{
  "n_layer": 8,
  "d_model": 224,
  "n_head": 7,
  "head_dim": 64,
  "d_mlp": 896,
  "norm_place": "pre",
  "positions": "rope",
  "qk_norm": false,
  "bias": "none",
  "parallel_block": false,
  "lr_mult_down": 0.7,
  "beta1": 0.9,
  "schedule": "wsd",
  "batch_tokens": 65536,
  "dataset": "wikipedia_en"
}
Each number is 128 + 24 x the weight over its row's rms, rounded and kept within 0 to 255. Layers, rows and columns count from 0. Numbers have three digits each. The size before them is the row's rms in percent of the matrix's.

# layer 5 MLP gate, 896x224, rms 0.0766, rows 456-537, columns 56-111
099:121107102169147127100126103143098149108161109138130147121124141114104080117169123107130137104172131140037124156117179135119119127123152114155128139145119101135092163121
105:128096129126128143154076109118076116149106093144121135148131142132111115140114135150120113133128129113135133111137144118129085116131147162158111132125135128125140169165
106:086137129142134104091079135099143136105158138136150117139090133141100132118129135154158132082115125097122143135121134146180144109130121115168153110131089097092112135132
102:123171125156083112097147163115155143107168147113112118119101110138142126114096092125120140119137123094141161112080096103126137102153154127136077152112153160126112121126
097:113141123140109112144220138144144127125142158126166139119112167110126155150103152154149132118071113099125130159127098143136098075103120114143119168163105126165142122111
103:116128123117157087124125131076106108112123120124077179104099182128146160144111154140099121114140168117129136155076140097129127145132144122147164112144116161096144121113
104:119129076114133142109095089143135134163134122103112119119085121076065173110120131094129137125133134093098144100144156117168115112102098129128158149107112139125121122077
092:105149135119164106122123092097112112133126116116124138136119151115111146159112135139119090135078120154098108138149112058149144189098125118135121108144103166136132120154
102:115117144118130122133083164166143133155100122081166112177085108144112151109110151164151131136132140122142110123117142148085093167126149114154130127178110090139109124134
105:134125138073084092080101127173105120144140122120105103144121118095151153114109149066141090144124143129136116127129139164146123106129135105124117114122108116119117126177
102:116135124114154132124171124119103150162160123131102137170111119097139169092119107151123177086120102085134155114108113147114069118122135126143171087161093136119102123102
113:132187118125098128154119129129167112127140098130168099119096122128115094152119155108125168110150123147145104137114133121158184132115120124148141175125104098160081140150
104:136114093126104103089149163099099133121090124102160167109120129180149147154120143180155156072140149128132149099084110117106144137101117122179138101117109095139130083125
105:108138100198135129129112150137085129153188115140102155158127121141089125090141136138122142103129098142145154116108147125099133167123160111149102122085119137145131142137
099:113114129121146096166148145148111173136146140110157151119116132096151123133139128141109099158126132134153139091122127143166139078156153134128143113089096105073155129140
107:126124120104124166158074124132096132141145143140082069094102095100114125145096160119134120120091165148154127097130127072102106132109095125162136146136145125143085126161
090:130167162122085100118122110073130149106137083111128129109121130109155203112124121103117087148132110103109109137114132118101147122134131123130129154158116125115129135129
101:105129106151135119122106135135126107153098144106148140127148105108137144131134175141149181133109106072151134146164159107126132100088091190135134086111150152099092106151
101:105130120120142099133145131136113143128106126157084154148120101120133109140134128119074147106181146125118085134142167152101120171110113096125144126134113121113139125124
101:112128125123123148110132207122128113138167118107126134127049117058119162156125115106115115126144137117148124095118137180090090110140152173128153132117100140106050133107
104:124150098110134116114166167180129145134173135123128104156134170127133105121141135103095160159128081112136099123111152104120131156120098136139128102141120096116146153125
106:137127101146137136121161164113084131132175128088132132083086109110111160148164127113149087130149122086135114165115134123128117123133139140108084079105100140143119118112
099:102103101138124123085135136149156107146144140147136132081121168102115123101128131179103117135113143124164174152122162123084128144144115144105125153150164141096083129075
105:184118117128116113140148127150167162080093139141180120134129152129192123091099106180130184137124129144131130135137128157142128155140174132120162160115076150119065139153
095:165085097110177095124142081185140146079117137122090151110131121130109142121119151150129164145131140128146144102127114126096186127087129107128067150115141165152110134113
101:105150082185097091139111168131107153114091139130178166166150092094151104155105114156139107148128136119063159142109136157152120132170094133127125143159148156129117107119
102:123135092128132119152157198142114176114170143150132112122116115108156126142157136110098131158135108083164121136163123090100124148138133149130157097100146166121113114093
095:134112111162114141129163173140163083140123129112146103139181171063144136139133117124125138079159121139134147149114126139102116153113143116138091102159136131147151106094
100:092083160160157094148145159072109103149132123106131130164151139145132111133124155178126123112131144143184093125089112101123150109124135124131135088117181107110122112133
095:139142126168159123107122140146166121131116152145101158110101112113125157105116142079142167144135151131112133124098091140132108127086125117118150142133094149098131108138
098:190144102144180141108137146162143102142111100127096081114146128109131128166145118066124092121122157131108135113119161134136120131174113157131138103128116098157096112114
103:152136111126144129114102148118160144130141176119111115117130143108105106108096158126120118159135112102121108141149114139099096123143117142135113117159198139134133083143
102:089140089097131163140135153179142141120150184102146100080098119103096124114133157099099122134129133144138162112129086127141101101105162124161130099142129147089115126132
099:099155134134117097121164120115104133116133109084143115151162146134136108135162154171123135167147116149107178126088127146086141151156118136128155128142119117132065154145
111:090170098126123104110094133120142129143150118092099165125121116131132127098124131163108115124099112118127132134142151112118097145139095164135143090107180148125087122092
089:105124147140134129094150114137142170098111125158139126053100115152124113103111140142167120176157124180112093140099147154107088153136136104118113189113120164114147154121
098:164139121098154117109177104108142120127115150157122124137119147079100155143099123168133112149108141169123134125154179115187119154122127105126130131126168150148145148151
102:138083136107125078103184081119125081143167123101127117083103145132152137145092136110126136138119139147139112144187158185111145133155138163122147097103090147121118089122
087:120190129149113152128163138107130097135145144107146124124125113120108122124170135094130146106119135087123141151188129119190119148101092144125112155122141106137114147143
102:156131144126124144123135133138159162103152126111108170105104165100137135116122129156076097115133079164118095128123108105110101105124111140136065102143114105151135113078
093:093119084110109106130110082102109128123130125127087106095110146183128099121107105096098147113160112066129128122145140101127116125141120100175173125151126108111100135125
098:170134139126154082094108157149165128118105116122107073175107123094140127137117140080157181098154130107095105099113155150132171121114114105083119120158117151132087147146
093:137077125092149126101127088107133141118071159130127154088165113119129134134154136107143145186118100170148162124135141174130123104146124114146122153153086109184145133108
104:134085137118156136096101161138109139133154157143159114101144107102112094101108112107121111148121093135104126135143156101150058103124123103172126096111089159100136096129
100:139181153110150115100128112117129119124132148099105162084092135120101157188093132119136158140112120188118121106191127124123107200122109099150119122139130132136108120081
098:150133145123132147124101163123110089149160142082132116120166083089114130138101153148080118147138150149144115132105145191140155126113146128124131132126148146173163134132
099:149129080113195146119142136134085139112164119134136158147120092114146149142122138118142138136099099118143125143160124132090136128105128166119134166114117164166151090131
096:161104117123125161178140115106104109155110095122114119133166082145140166149135135128148108095108109130164140139150187111153110134158105118126160116138103133075105084110
103:124168117123136132109135161120170085112128152128112087162124127144086146090103135108121107117105142045113139127126180188146149184118117097169119100183106125124121107128
106:108154117147104161140145148175145135106146124135088112139156130129100135146130139111110191156159112115102120123100105149170163135137071127131172158115168107119099112113
103:141127113165109131097126141162097096111102146151120164142121096129143124150112122124113090095134133119156105115121124120143133138096126159158145119083151113118055114149
106:162102086100122131132181139143102115144121126114096162114147169116173155182123144151109125148108121165103117177144133133149095157173108093104148149052131119166158116127
101:150147100108116099123146124135171158135132106148129139120119156114149124132106131129146103123122148125154097114112160145088100153136094168110113142129168148121138114161
102:116120103149072115108058130127127118107150112130131124165124151142147121173128119132104119135171074156137120165116111087110141149048059089113141108139136175103113164135
104:140113114113120169120132115144139092108136151100106120119120112099124145101148126124148127093086171099086099126120144156122154122107121137093107132155140185111162094134
100:095163149138139100135114095157130163102109155170138139152154122100115169137131187079134174149071135136088124165146194116114181138122151102136175105125110097093149135115
104:083123104084149111119160098112122180108126104101100126141112138083122150158148091105126148097140108138160141084079140102120117104152156123097115112111144123113086155137
095:108165119105127153157136118178153153122150110118134185098136117124152133092129100128127153104114092087154129132119130112089158108129135168106149082156174146159149123134
100:150088080126118115135135135114110111108184144109119166120159112087138142122127171164131132159149133151153116126097098062109092084115110095154167148097126052104153107117
102:127140169145101139110100130106140111121118109152116166096133116116126121109087112112138147120161157138117132159126111112189137133083091148130103089104125162125121100165
100:072115117131097133099118112144147103075135127071150102079133156144105126118134122137105121126110126138142091132112097107131100167141142107131133137161147110098147098145
099:095137147129118144153148140135125179170125143127138145151114108145145173144130130103122153123147111138145135133119111104115117136145094121148104094114146157126127142106
100:112108118129120119136128121126138118129129140145102158124143116132132119146116131130144075100186124137129148106162129192136157082125098118167129128166127115127158132100
101:137112134126144150140129118174117134132133132111083133118086106138128148081147114174120155166144120094127142176134135142131119138107123168123161119132116125129078132121
105:122141079129130129117108101129190115092117134150117183150154128066095141140147124108125172133087123124107123100096166129148150100079148096100130112094138133086145140109
096:131086138091119101157117106162082122127123116144149133097088105124153132098115150106128144140137139139112106156108084100107165141110141117145149165121129109073107137083
099:134115130156197144114095089167170127060083110140123137132146102134152136156186117123113135155148150135148126167098144172113145154108139139131108136165127143112154135116
103:105132168127138142104195173138130145121139173140106145122178156130117140152157147139066147142101104122158079126111121136122089099170142179140167091081120109147118156130
106:139119124146178131144157136142121119121124162133126088076136093082124159133125098137125119096121127132136121139069151133131147128147089125161105116120132136119139116168
102:126157140167114094097132191144113110117114140126138149110082138109150134168126117117085171115091152171132133146085109156138117138085139119093148147128130127155144130159
101:142103123062133127177118120092125159167128127131083157120144110085114115175117122127167127107133093113149088119064119149103118120137101143160084120169109127147111148105
108:161132088132120140125120111092151145116163122090139104109146149159128153164129171140130120117132122135143119113110118151113157108131176144138174078137084088146108110108
098:175107121099106126122148130118134119135119156111126133124133141106161122071122128155148165085147137174134149110120129157167184149117071161149121125146158128148120165129
102:127120115145143159088160117113126183117139083117135113123140137121135141097140083138108122126112111120133099155084168133122140113114104136115145182119109087128128179173
102:106130103121135112134145116114138145101133135176080124150121132152142125152081104119178117140105146147102109151124142109176134157150115143104141136090144104139122088105
103:068137147148094120131127142114158178146153069120109122140083105122155097096117122107089123073162101171152097107096113120122126117154124133156127131116152101108147136117
104:091113137144129082107121110161123134140148102135150138123127136098151136130145139126108137116145121106138149122163118146131068161091118094162152105122191136111132107107
097:159119126151106134092169130161125090140151142135133132099131163174136151117177122112157122132096110122116145129156106127117197115135144117095133120183127149128143104103
104:106113137123129188123101164095095140118088147127127136116163118111130130119118168089105149072135108104121126111142139107162131125146110136116131144110153134138113102168
088:130142138115167196137136115112124170117125162102117154130157165119138120106124133147131151118159104114110104152167128078131158172102126139140093097101141083114138168130
099:131082121119119127129085143137144147090121152054135130114109134117123109105124141140136149128130095119132146122103116092115105138114179114156078133130107136112133150110
085:115121147130175159115106142128143080119168140150114110144135102138113122151129137132128143175121091127162140135114142107140139113126137123124131180104119134162067142119
# layer 5 MLP up, 896x224, rms 0.0795, rows 456-536, columns 56-111
106:096094145127112105127145121178129134119133129145099138134113093139111135070126082147105136167130136130154067194105130138138194138101131126149120101145122141134109143147
101:185138109161121153136109171138086141142115115134146129128112160116148098094086117174103128163130150091159140118150127145120116109092157103122105146128141140149140178148
105:124112106125155127152130133125125131086154091117117158116067137141109145147141164133128114130128112114139152120165167123168112096119093131132150117093171136140089146141
102:107096136124145142157142131111105087102127094117133140119108134151131113153170160145128123131148110161109151118159107116118103152140102099115105131142132087155116162134
103:143139130156134124142101118091095133160121151135122146137103118157132122094171160111120162118122141128146131134114154127143119117115127153124133124148127126149112127116
097:155138156121142151152201142156158117103139153110172179135126103089124104117112109114128088129109125093177139089118086107172154105152089128119095141115123134130125155154
099:126118071150103114132142138136120123114132152116106107106073171117095066152074114103161125146119103121082117120132128130169121124143113107100132145100158125126147103134
094:154111119119133154104123129118156133083135139083118138122130160147119119144100086118124179115168152124176167156122117117137128100121113112127127127119147135128107143091
109:134120154114174121157130181101136095120152146116134138127105142100131121163119136142077143131158115154183151125103129162112119102146119117169148143118140132129081156092
101:114140181139133083143103119128119139152162155144161089133128166135156121112176089150125137113082140114147174099133112134109118157151177127164152141122124139144134103131
110:132168137155125116153177154109110112131136100127120137152149099109137148082152107097117173138136112128139117112120143099143083149138104134132132128140109119141069118146
115:101163107136157121155175155134117105126122099175148139159166126142147124093145105166148167123111120144084076131128130173086124079133142089136120108095109173105123115124
104:199096094113136132138153128161142141116126115094121119158137123145156137152150117135117137120116164120133163218099140141139123086120125100114148159105096147131130127108
101:110120133123139092126107135112129134067131129116174159132135125100142117103099152168108130139121173112124151183117119107090107097185129118114121112137102143126169130121
100:047203071140110152156147115097157147088134083181135132129121124094123128107140105134140143142120137118120115157079132140119131089148157158117127124110125144150157145124
100:136130092124133118098147101105127153119121115138108145158203140150156126132125130145107102149126120133090117104142166148143168122139153124119116135109140114141124095126
087:070134086114181106151085175113138101082099101100149103076126104119122141123118125115077144104176065112137123141154148111124162094151105119145143121108118120103142130130
101:133131142106134158127162138091090184105112126105132122126111137092153082137132124107118109140120146095092132098136105144124126105155122155102132115165097161122129159118
105:131099108136108128123107111085066103101141114152157101114159138164125165081122153136120080086134095163115102152146125132098145102149151116134134098165182120106161129131
105:148141131078128108142108151168134099102127088156100152153142157107123130147111099134093108120101102126178113117109118146092124123102106130162159085097130121128158079162
105:126115133114090161143139191181140153114156104141124108151159097144134154157128133150128119128087119142144132124147111190100131154089104068097168112138144126124143104085
101:150167156142138129119084149121085142074132139167133125111124087082158138086118113143116167131148152154153150115130183157161160129158092143158130155124155116127116112118
099:124090126089107130123115147128141123122115133100127143155107108126134100153146122132096177119110136116079135115097147125176141091113089138154103174126115145150124110141
103:082114138092140176073087124092107088162116116118132130187081129114088120204165134118133082112115133160140127119116114141170122079141123110144152158142072145110156131120
097:146126151186146134141130120144133119102145129095116137119131089130156115086099098124154143091124071093092148152157146124166116198142130121153087145144125145144137122103
097:114095106108155147125139129183114145143120135151125193138126112187186112120098136101139143139121119125147130091089155140155161168126089160109123129113176131097142140127
098:147106117179124185190127129144149094129154123147128130189116148129099140114084146109151101136141099143108121096134120103150188120147111087121088083160123126147148131132
098:138148126116107143116112156121140158141173124111182138131150132150131133141107160123126166110119127141090161122095116132129131129147126120146117106128159129131099157092
096:146103130113064196092121130129159164080139131137141107098104129095105117107107131103125136111183166165090141140133110129132140113112116122102133126131132182134129146154
095:153121168153191110144110115123113136152109121102109130117124119128117108120113159108141136143143114123143105125123129097103121088174151105118100151140136162137168122122
093:132121132127119186135114117167122111093118111120161101121094109127090122113121157119136145139131115106118123102148167161131131153151081132162151101165101139121093126137
097:135136132140126129149163122098136134150151113084124134187169157135131156141154124135148105131128133112148117137181109122132168138067134137159159158159167145164128156128
098:110113129081085139146133121159142154090112112139151146109150114124142165084151138117072142133080140074146183098112126077144154126118108134145069099135126151091142136126
099:138139134161140091183142048111172147112099136124136145132135099102137089099143112107102129116097139092119092118151123116185162112135164097152112125120126144135117098091
108:123121104115095137122145081162098119163129150122154105120148132132099132090162109097150177136130116129072132080127139132136129118091124135111107171152122163142139146121
092:118179164110190160109121148108144114145095124166117117132143113110112083122160133139164095146121154131090091106108135153125099161103146123088096106105103141150126134131
094:176127097172147120159125108170120141094098127101127096127095175111113146108110158126104126108096156146130137118147133115147161123128182091149131118149142116127123134118
100:158108086138142154107158154146134160129087139100143170115138166103111116156111116156116142115127123172150142159153084076116140115102104091108101135105074120097164142136
090:164150123126113112116114147135120120120098143135116136116137133100142123125092114101122118123093159106133126117073115147105119122117092141108116121079104109088106173155
098:151115119131158104105156114092116173145137142107110134134100107146153145163093137130122115128103112140118145134113145179068136171105082135094049106113137173132177105117
092:156154113120106092099134154145103126105155131152122111129168145082134124119103151139100104124125118177107090142120130142116081172116154182103091184141133134150147114129
097:119105166126122174131124164138157164118116116162087112106114158135106159138158066097144080136131076119128132073119153109093131178149121132112113125077091141156109098162
099:128113118144117154130084117070114120117126114137127139147123131122110119137131109127105154148148123123114163101122140102141094136138153117140145108164087083120138119147
100:108160158089164127108164140106117136179138151150168164135131097125128166111114128136153148148160126156108116142107153093137155145104127131124104092089137142126142105079
096:131120152175065140141170116165175114124137157171125145110081096128134146127142125112125117099122147149112124149106152112120160094154158134110157093154123112120127130114
106:137132130154147092097116129128163119146114127114086157135144141126149174085173146136136125165165094128138087127145137131097145137182124124111163124089124142107107105130
100:168139113127121140076131125104132089081155131121129117172113138149162100077150113134139103104098174133082139158106139130161106129136143100122094126145158139125143163119
096:098123109114140113119171085151091151091138130121170122156159146166116133111150127174145107109094090129114128134129091131162139128118072177132150164123160113134114122091
092:128101105088137118160105102161154112134110160121172132134143138124142124110133136156129179142181159128148139115098169145107140137123119120115118120096162120112131135096
102:101128109138120171075089144185144142111099144147111104146111144110081107154145155126143128115152137093129128144119134154124123138099117143123135141114092115132130133139
102:140090143102115123138109080143153160113145155133128106127127157106094116132148082127130097128138162105126167081139125153176143130164125097079114077122113149145152148131
100:131116100110158141125130104105158119132100140146154138159177122082117177115128106150102112130135115114130145138165155145123061128140185134141156114114115172166125104101
104:151125121127126147124174118081127104095133117079097091142189100095155120133118122107119154101117185103160143152144126131135155114118135173143187187153171115123117173120
104:146145151093153115169120121129129159169094158115111144140123140082152109098142125122118154149135158129108104103142073163132129128093108143155128148099145102121125142173
107:130152104136127131182122117121145142101096123139084094134158173099123138177094186150102122129133090119134122088160154114135109130146152110189118154143123110118146137130
102:151154121128137120152148100136159142114120141152111144130126159155120082153141118139126139146187070084066125138159140165135118133109136091122158155165143158130131111129
101:172179105111142148141119142139076177147107133113131156113151121169089128146127110090090119088136137115115123105150086124125105123141143142139117183131106131143129144131
100:119143136084153130086160136107099110134146078152146102142132140139153109128116149159076116111153108082093123116124138143125117106126118112126113102096091098164138085143
099:141113134141133181133132108159124104104146111107141133142106115154097165158126171128127147126121101109108156125111073119074131142108112192121140116144114131147103112108
097:142166108073188089096091114176163112149101121175116153118143123119138137151109154089164147148108114114143158130163129106131135052110120143119104122102142097167112145154
103:132167142122105129137164165164129150133138130113129173121154125139119141145132158127093133123151098092168126150155092150157141125151154129135096145092150142140094110164
094:137120114117125126146168140128144148142109131140131149073155080088115124151167162134099163115137100135120107146135111150142142144193085119148132125078109171105146111118
100:095142144128149115111173121148129130147103178149143140136122137114092159086083152110144089129090165148133138140144120168142125124129135140167120128126081116094108125119
099:124138103156098115089137123151135107105114111121160128168075100135143147123099166099141136141126153125128069115162127098105126146110142118118143080137100101136122161158
099:151147173116130112103152145078132160141122130150162138065143164097102107153140091107129086112055157147127065131155151093127137111160152148115131137103146109163149145095
099:136133118149135116135153114090113154142116146156076156172148096133141111111113102130079119111129146130135135125113105154161082112129114151118136142128112114137152119109
098:145127121126123072149126156153125084126120155094157132115126152107129119137125124109111074150138125127153181118126125090104143137138127050154087090163116132118136140162
100:133133157094183161153126125111113176102082142122090119135153149138171109127111165115115137100133096148120113150138150133126089132139120157130136068133087119141121138093
109:101082124114094153127114133122151147143164147144140067143104135097120152146131103105135116116121110164127117100120088170101130136120124126129120106172173108153107149113
103:153105104115104094123178144135125167146161140098118114127156164135111130186147168112135096135147158087183166108139130138082137124111158106131138104146141104097180100140
099:107115077124096114059069120128121126119114115155130119132155119088114135146117104131132125169112144118146147134128154144158112134125132141155134161125140154128109134099
102:155135136142138109110135144130128110118113122099157179057165114131152178126141072141123109132120127075126132109080114155122149145108126117094151110124131104080132132118
098:138127122132131138145149140129146094099128141131104125118081116113099117070155063108124122104132148117128156122168124108126140143145097145144171147147142129146034141158
096:109109120113148129103181077140079096122126147131170116129170160148139167104135105120139166092158142110056143104165189157147087144090131122124149112129093141125150109112
101:073105123189132175105154108057147111150104149097162102116135070133106133111138156153062060153104165135116142178115125121138153102155131133146165122159114128118156130116
100:133140125138111149111140095109153099135127116111172111148139154130146131118124133159131096167142160103105141125127113171151131146125123143175165145098084138145149111101
101:164102125117079164129119121154116138147106123102112151133134106119132087115130092168092151116107142136158122107184110141116183136161124108100077106105049071133125149134
098:142127118116158114148151142157105197131105118105113149126027121081142116101156119086151121123127105118111132083109095133129134109102098125170133135156101161149124116135
103:091113125110123102099110122140131062168132136124105110115148107119154154130101112145134120138113147137090120136122097169118112123147136115124155120149106111138183147121
092:139107136146144136128176158152139127118113124141108107170133133141154108155118113087104146138123145107156164094139132115114121146166157124150095130110122113094085109113
101:149166116113113125140087105082084117098115186122131125086141098104097123067132109130119118111128137153129119149100106097107150110153125099159108118144105115110132138141
# layer 5 MLP down (transposed), 896x224, rms 0.0252, rows 456-536, columns 56-111
105:120124122142118102155129104134135169128102084150130138140100129142079097097148139108187120166145121158121149112149127123114119126146123098117172178119108134105109126156
096:133114096133120135118140155158150084156168107133171141141118087101127136103112099083174111167109110152166148088127155202121157084147101116149127128129116128135141144167
105:104117137155148110135180110136116115130128072130097117134088154136108108104136129168124128129129120122125117166095103145142123130100127130172108099127132129128162150140
102:115138119134099106123136153131098115132134107146127157116067114135150132167156124131137114083128140114152163119121161110110146139131122060119111109171149153156128111133
104:145124120125156119103123083080115081163100127134147123149144150180098124115142097130111122116109154147179133099139105131122106111147145165132157102136166135097135133114
097:103088133146158101117147116097141110142094123097156133083153145120083101150130086146144089070143075118102123126112124125155126100122102136141129171083150130120112141127
099:122123128133132130164104100109183159107133147129174096092100195151087094151126188119119113125158156145120157133121154141116124141130135145133136105091103117094157106139
091:095118135150151129182137159113106090161092147133172094116110152133125126151122109161142128171131160114126106097077144105128130144129137137140123099109172126096089149109
106:114128119117133134147147126110121136133114128146108121170127130116113131118141091080119119095129105119144136121109127136121167116139116140133140164158124119108136141101
103:134138135139101147154131122086120141112129154113154102145103129136106139141090111131124123101136116157088131107146180121091147141063102092105145107161088103090116155144
109:109123102173172104128129115141110092118142143147130154111172148127135147116130104131119126134091125108137153172129090113139106144127103135134166145086159125143141144135
106:128102134152087121122144147156143134124138119127147147123148129110124150164136144114078116144128100161115131112128113140152102106144164121129140094145036155115122121152
105:121117150117156191133106109096140090120158125117103137176119182159137147135134155124124103142150154069120103183136111085192173155144144116087118150095154139120172146185
103:119094143130093140125069176116133101146109153090111129163125177152150098102119131101144085148149107111095143116132133136111108123117131124108127099138141101127121120128
100:133140151135143129120102116082137144111180134118074149102146123138194126164107097142117119083091160127163085111105145147139149140121126118135115135148148173172120119089
100:120088113083205161121139150098132125128101161162114125095112139143159167152094165098131138126128145163079121151158147116150172126135109130116121122096126119107109111121
095:150120101106162147148110138123131157149132107133141139148176102159090107155106090116167119098164136132099142159141107155164143097127153114119102148115135080131141114094
105:130179098126133121115113131123126091138112166131127113132129118088154157157135087147091116118176122153136127118092134141162114118169125110141088136113096150114109131120
105:151093125116127118129129097125157095146136134116158099050100151191116174160111112126151143130172127144140135135136152127126178137156139157172134117132155138106119133133
100:094160134128134119121137113143153107126154115142127170162111142145100147090126153115106148104134113141187101112115118086129092162146156123180115105133151116133131159175
101:118112149137100129125139104141116147132135149107118139074133127158096118131122111121086094116102157137133190139082108119161148145120129157116177144147116126118137118165
104:121081143116121139114133113134113138115124123116111101084146150138149122126155074110174132131139152121109146136150160082131137115161146139148141135127119130142087080120
103:141111116145109206100124125131138109095141135122163101130106111087123127145102143139119108109150106156129119103150162111149148122104110084143121124115162102156142128084
100:146147140117088098121113138116088105139119170114144125144106096121127131174152105099088118089147166123094094150111132157142113140116106124113113133112108095156136143136
093:112174101111128084139125083106165130144103094164151123159153153112102106133129101118131127102115107128134142141083142115128137117142149128073138125098137160122141114138
100:157094105148136165159125137117129163096075135143145139126111175122131130146122126110112118143164148149140160152091121116105141124177105114123175184119164099100111148130
098:118103152163115148124125103121162113124121156125181140104133165156146198139118114167150128151096109168112096090102138129091156178086082106120151102097150090171127150118
098:153147125144133094115124145114162196124171105138114113169179064143169115132173073096152087095132083112121130143099132093150082144132159083151105086133131156114131131169
101:128149132108211114146126095104120129129106139122129129156137118127123127155135154133088160098131082108140096136119105124137145136115136115141152134126101109094135109133
098:140141161150111133134101170146097105137148128121108130130149158142120151137101118166103141142139154095178105155119133170152165106130141110128124195160083130108111113131
096:106178126143115181127136112159080123119127126191134094119178119125134117113143108143131126110152197119080139129156163124125176166139134138133079093131128182174127129121
096:083098125153152145083085148106132158110095095099140095142121122142113129126135121092116145086145122061076129122117137122179087095145118159135154157159142117128111100098
098:121150129097153077095169148077142100118148117143151090145127131121109174115149119166124133124077128163143119125162114086145108146142134141143132139106161149147134093112
101:121137169118099116177130049084114098151162102107103145147117126122135142137150107104105144098126150152126117167155179132116122161131107102151119102138096127135171137121
109:116133155133121106181137105073149091113135137098151155142129117165093120127113145136118137111125128135134177106127107122091148134124124131133145077112112143134118129151
091:138146146140148142114120165130141135131099141112124137135190126115130115121132096119180104124094131136118128109106096083128115125117167121120101112119103174189174109130
096:145148121179107144123102132117133159185129174167115094133108172136138131110126149137148147139169103147118093143143151103132147112150160143110143120115083118129159119124
105:092089152073150110121095117114173126141116100108147149108108108127134147153102122144095155153126163121172086098175122142143124179076118143129141152132178126118137149115
093:111109152095140112152077167143135148108103126152142149111127130159173114151158125125107143123136152125086139176130129150141150094104119081115117112123144094100113109108
101:120150108157144093128105088142174148104127137120124139097117154140126122143093157131147113139120138116158144138130146086151150131109130103152127160130144113144102159104
093:124151201090116113114133118141072142142110161129139105154131153186154169107123164144138134123150109113109112072132148105124135145079123123125178140082124113127076155161
094:117146098131158104139126085090156103111119104133148164149113129134157155125091136117113132112144164137077131175129099176135124167163106122137119193136138130154159136132
099:135130112127136099130153124134160116138128133148123120109152079102120093139124132137140115161121126185088124138135116110074099130150146141106112143110137138146126135125
104:143136115157066109141138133120099160172108108126168122138125128153149120129116118140101101145156144159147157113098155102146106132106142142136117135113112146126131152155
096:119121139148152126133101140094146120099151137112135120128113122094149173121093114133127095121126102138112146113193115160182147143132109134114171101133098141163150130122
105:162130185131142111104129078085151145161109115112105133102158165147104136100116147129142126061117120118116128108112139152112124149147111156114112136127094156104093099115
098:125120117128114118159143121088110093183121128123137135143139095125178118129161085122153113137138048161139094153090131148111128148139148154133124137114075143148114093135
096:153123146135143100137153122091157139122101103112124133092083109126142106110103103120096161105131103093114099119139145179135130141122166108150131110118121099108121130132
097:086134106119128101105122136163114117134135113153153126131139153080132155155086123110094089149136103122150101071118118097157136130146143156157143136104102161140128114120
104:139155134099134144157134110121111148101143134124092146113120131109153131120141153122125156111123153105074120127088120139090116121120118088135095126133165142109106155143
102:162111113190140101103114094129106090131156133162120086134122131120124095148113127104113114115156126144118114096149104147142110129143114131090108063121127111129113089079
098:103147093127082123156118124085146126130149115142133102140130096133098096127120106151156088087136160129144154083144164155171119177099110130086111105106128126126149158114
098:149137130139156144119134122141130192145133120131124154126114088093150102108146114100103161120102104143121132146120123067128132112165124121139117144098142109091098175115
100:117114179153162152107122124123122159153139132095139176122118135129120159109105129099108145129166114153105100158136119076158132104135134174116115153154131127154120115112
109:118134126116130171142119091125103126130146121126128164094127120100106184144113121123118100118176149131118160123152104102140139114131157128123150167116109091125108110115
104:119147125130148137140132133126123139147144117102137130107148133126104085134105140083175161130157083090142118090156141124151136126137125171051151161127117128083146155089
102:144117135130078119105138145130134121119170103112145158101162102087147144118163145150127146152118097118106083136148091183129105108116116145136118116125145139143103165133
098:141102098149084082121129110085146127113134142148168140141125136128135117195117114152145111091143124142121132133095131089148117161099121093115140134113122169113172150152
098:167118124079106147159139084143142117137122136124129158094128137178134148133169113125134123157113136136132129178129144160108126114123131132118166116108135087145131149118
097:090131131089134164166149111155154101140127126128117124187149125082120075087110068107097150142108136183129148116085134143149170171124123136136108125149160122106135132117
104:125119131154130134143109113112122111138128143122103114119150109140121170121092158121099113129136113112151105145129143111149099125139135113118177135135166113112163155129
093:089112168113163134136122132120116119158159130156121149140097090105124132132108110176125185162090182148103106062153167110135125115113154155189103173132113109123160098099
102:074156102171171138107129151103129092106094144155076128126116109147128121174141145121108153132132161119130117115145095115144094114142161127104117124118133143148133123153
097:070125084165097134139116145151155134106109116149141113125160094152084121132118065078152138112104147138149130077162158130106132083113173101143157126128097121141147139146
101:082129152169126135120133139094088108151102122126082105128113142139131125091130120146161154088142127136146137171065123129117152168175078133154148154147120114116156097096
096:108141138125139173103089144120107089166155152133177106079091129124110149132103148101174119135121147116125125142144136080156139167108142187129133145149073107098138133154
097:158122067121136126095081149112156131129097135112158110167111164137158125108137086143121116151148144132187129142129101127121129114120148161117135130120087120120109081168
104:170150080138139125121135146134123125106132161150141131125146111168096107163123148084130109133151138141123119143137116124148112154167137187200113141122099126128116167105
104:150166163133126139116149162126074124166140131137129140165088091157137146133114118138095175172159173101146089138134182088142144120165117115153129124121115153104128138152
101:159134118108120135139071103111124081122156120137152150153095128168096133122120138143133087152164145104160121154130102112101124151129160136172133169141135158083137120141
092:119141062136105150148163149146122098133131157117156156152091077160055100113126141133139131128144137128142125125083161158105140143187112115107098133148137117105145125155
102:091138138158089151114093130112175136116147126157137121181120160168106135149081105120092056101075123139146110124103129100105142140140132109143138127119117128138093151136
098:153083115150084106094138135142133143162162150142148161117142109098124129099149091138122107135107154176123131159164124176095114175140141175135104147111116076181075132139
101:151136136123108123143106144129127077116120132120129134101140144067148144118145135125153124119151135164174118120133086115114160170194125139114088133143114137137124137162
104:112119133131147112113180165153140149175142122165144145136095129127122188156135111147140118167058141123113137129100135161130138167110135103086154124099129133154118165128
099:132100139164189132148157110079146162094102121153143122138124134080127113123121134089124150172118116126112142111130146158141106094150102084157114098152120122100163116110
105:162083155179139131142123143163148124122110136134106144108115163128123122135119132132159156110091111124133088122138087095127121126111142116165126149137129167100161083135
096:149118113127125174126153151170166135138133147182117114091090085139080139134128130162110121141093156115148155140136121125129153112133119088125134112142097096112134115130
103:126150122137153132123127130103138086127133105122109111140122111136148167129176095100163122167169123108114178109123137154107157169152145141110098108120149152100163123147
094:126092098128132140133101124162114158161080106124110127155107129124137107167165150108162098085112117122109111156123131151110118126134107088065182109160129130097133173094
100:136132112147155152136157172136134142162145127135095144144139114063165135109123132141128151113071157086127120073129145096144133150122117135122133109120096148084152121129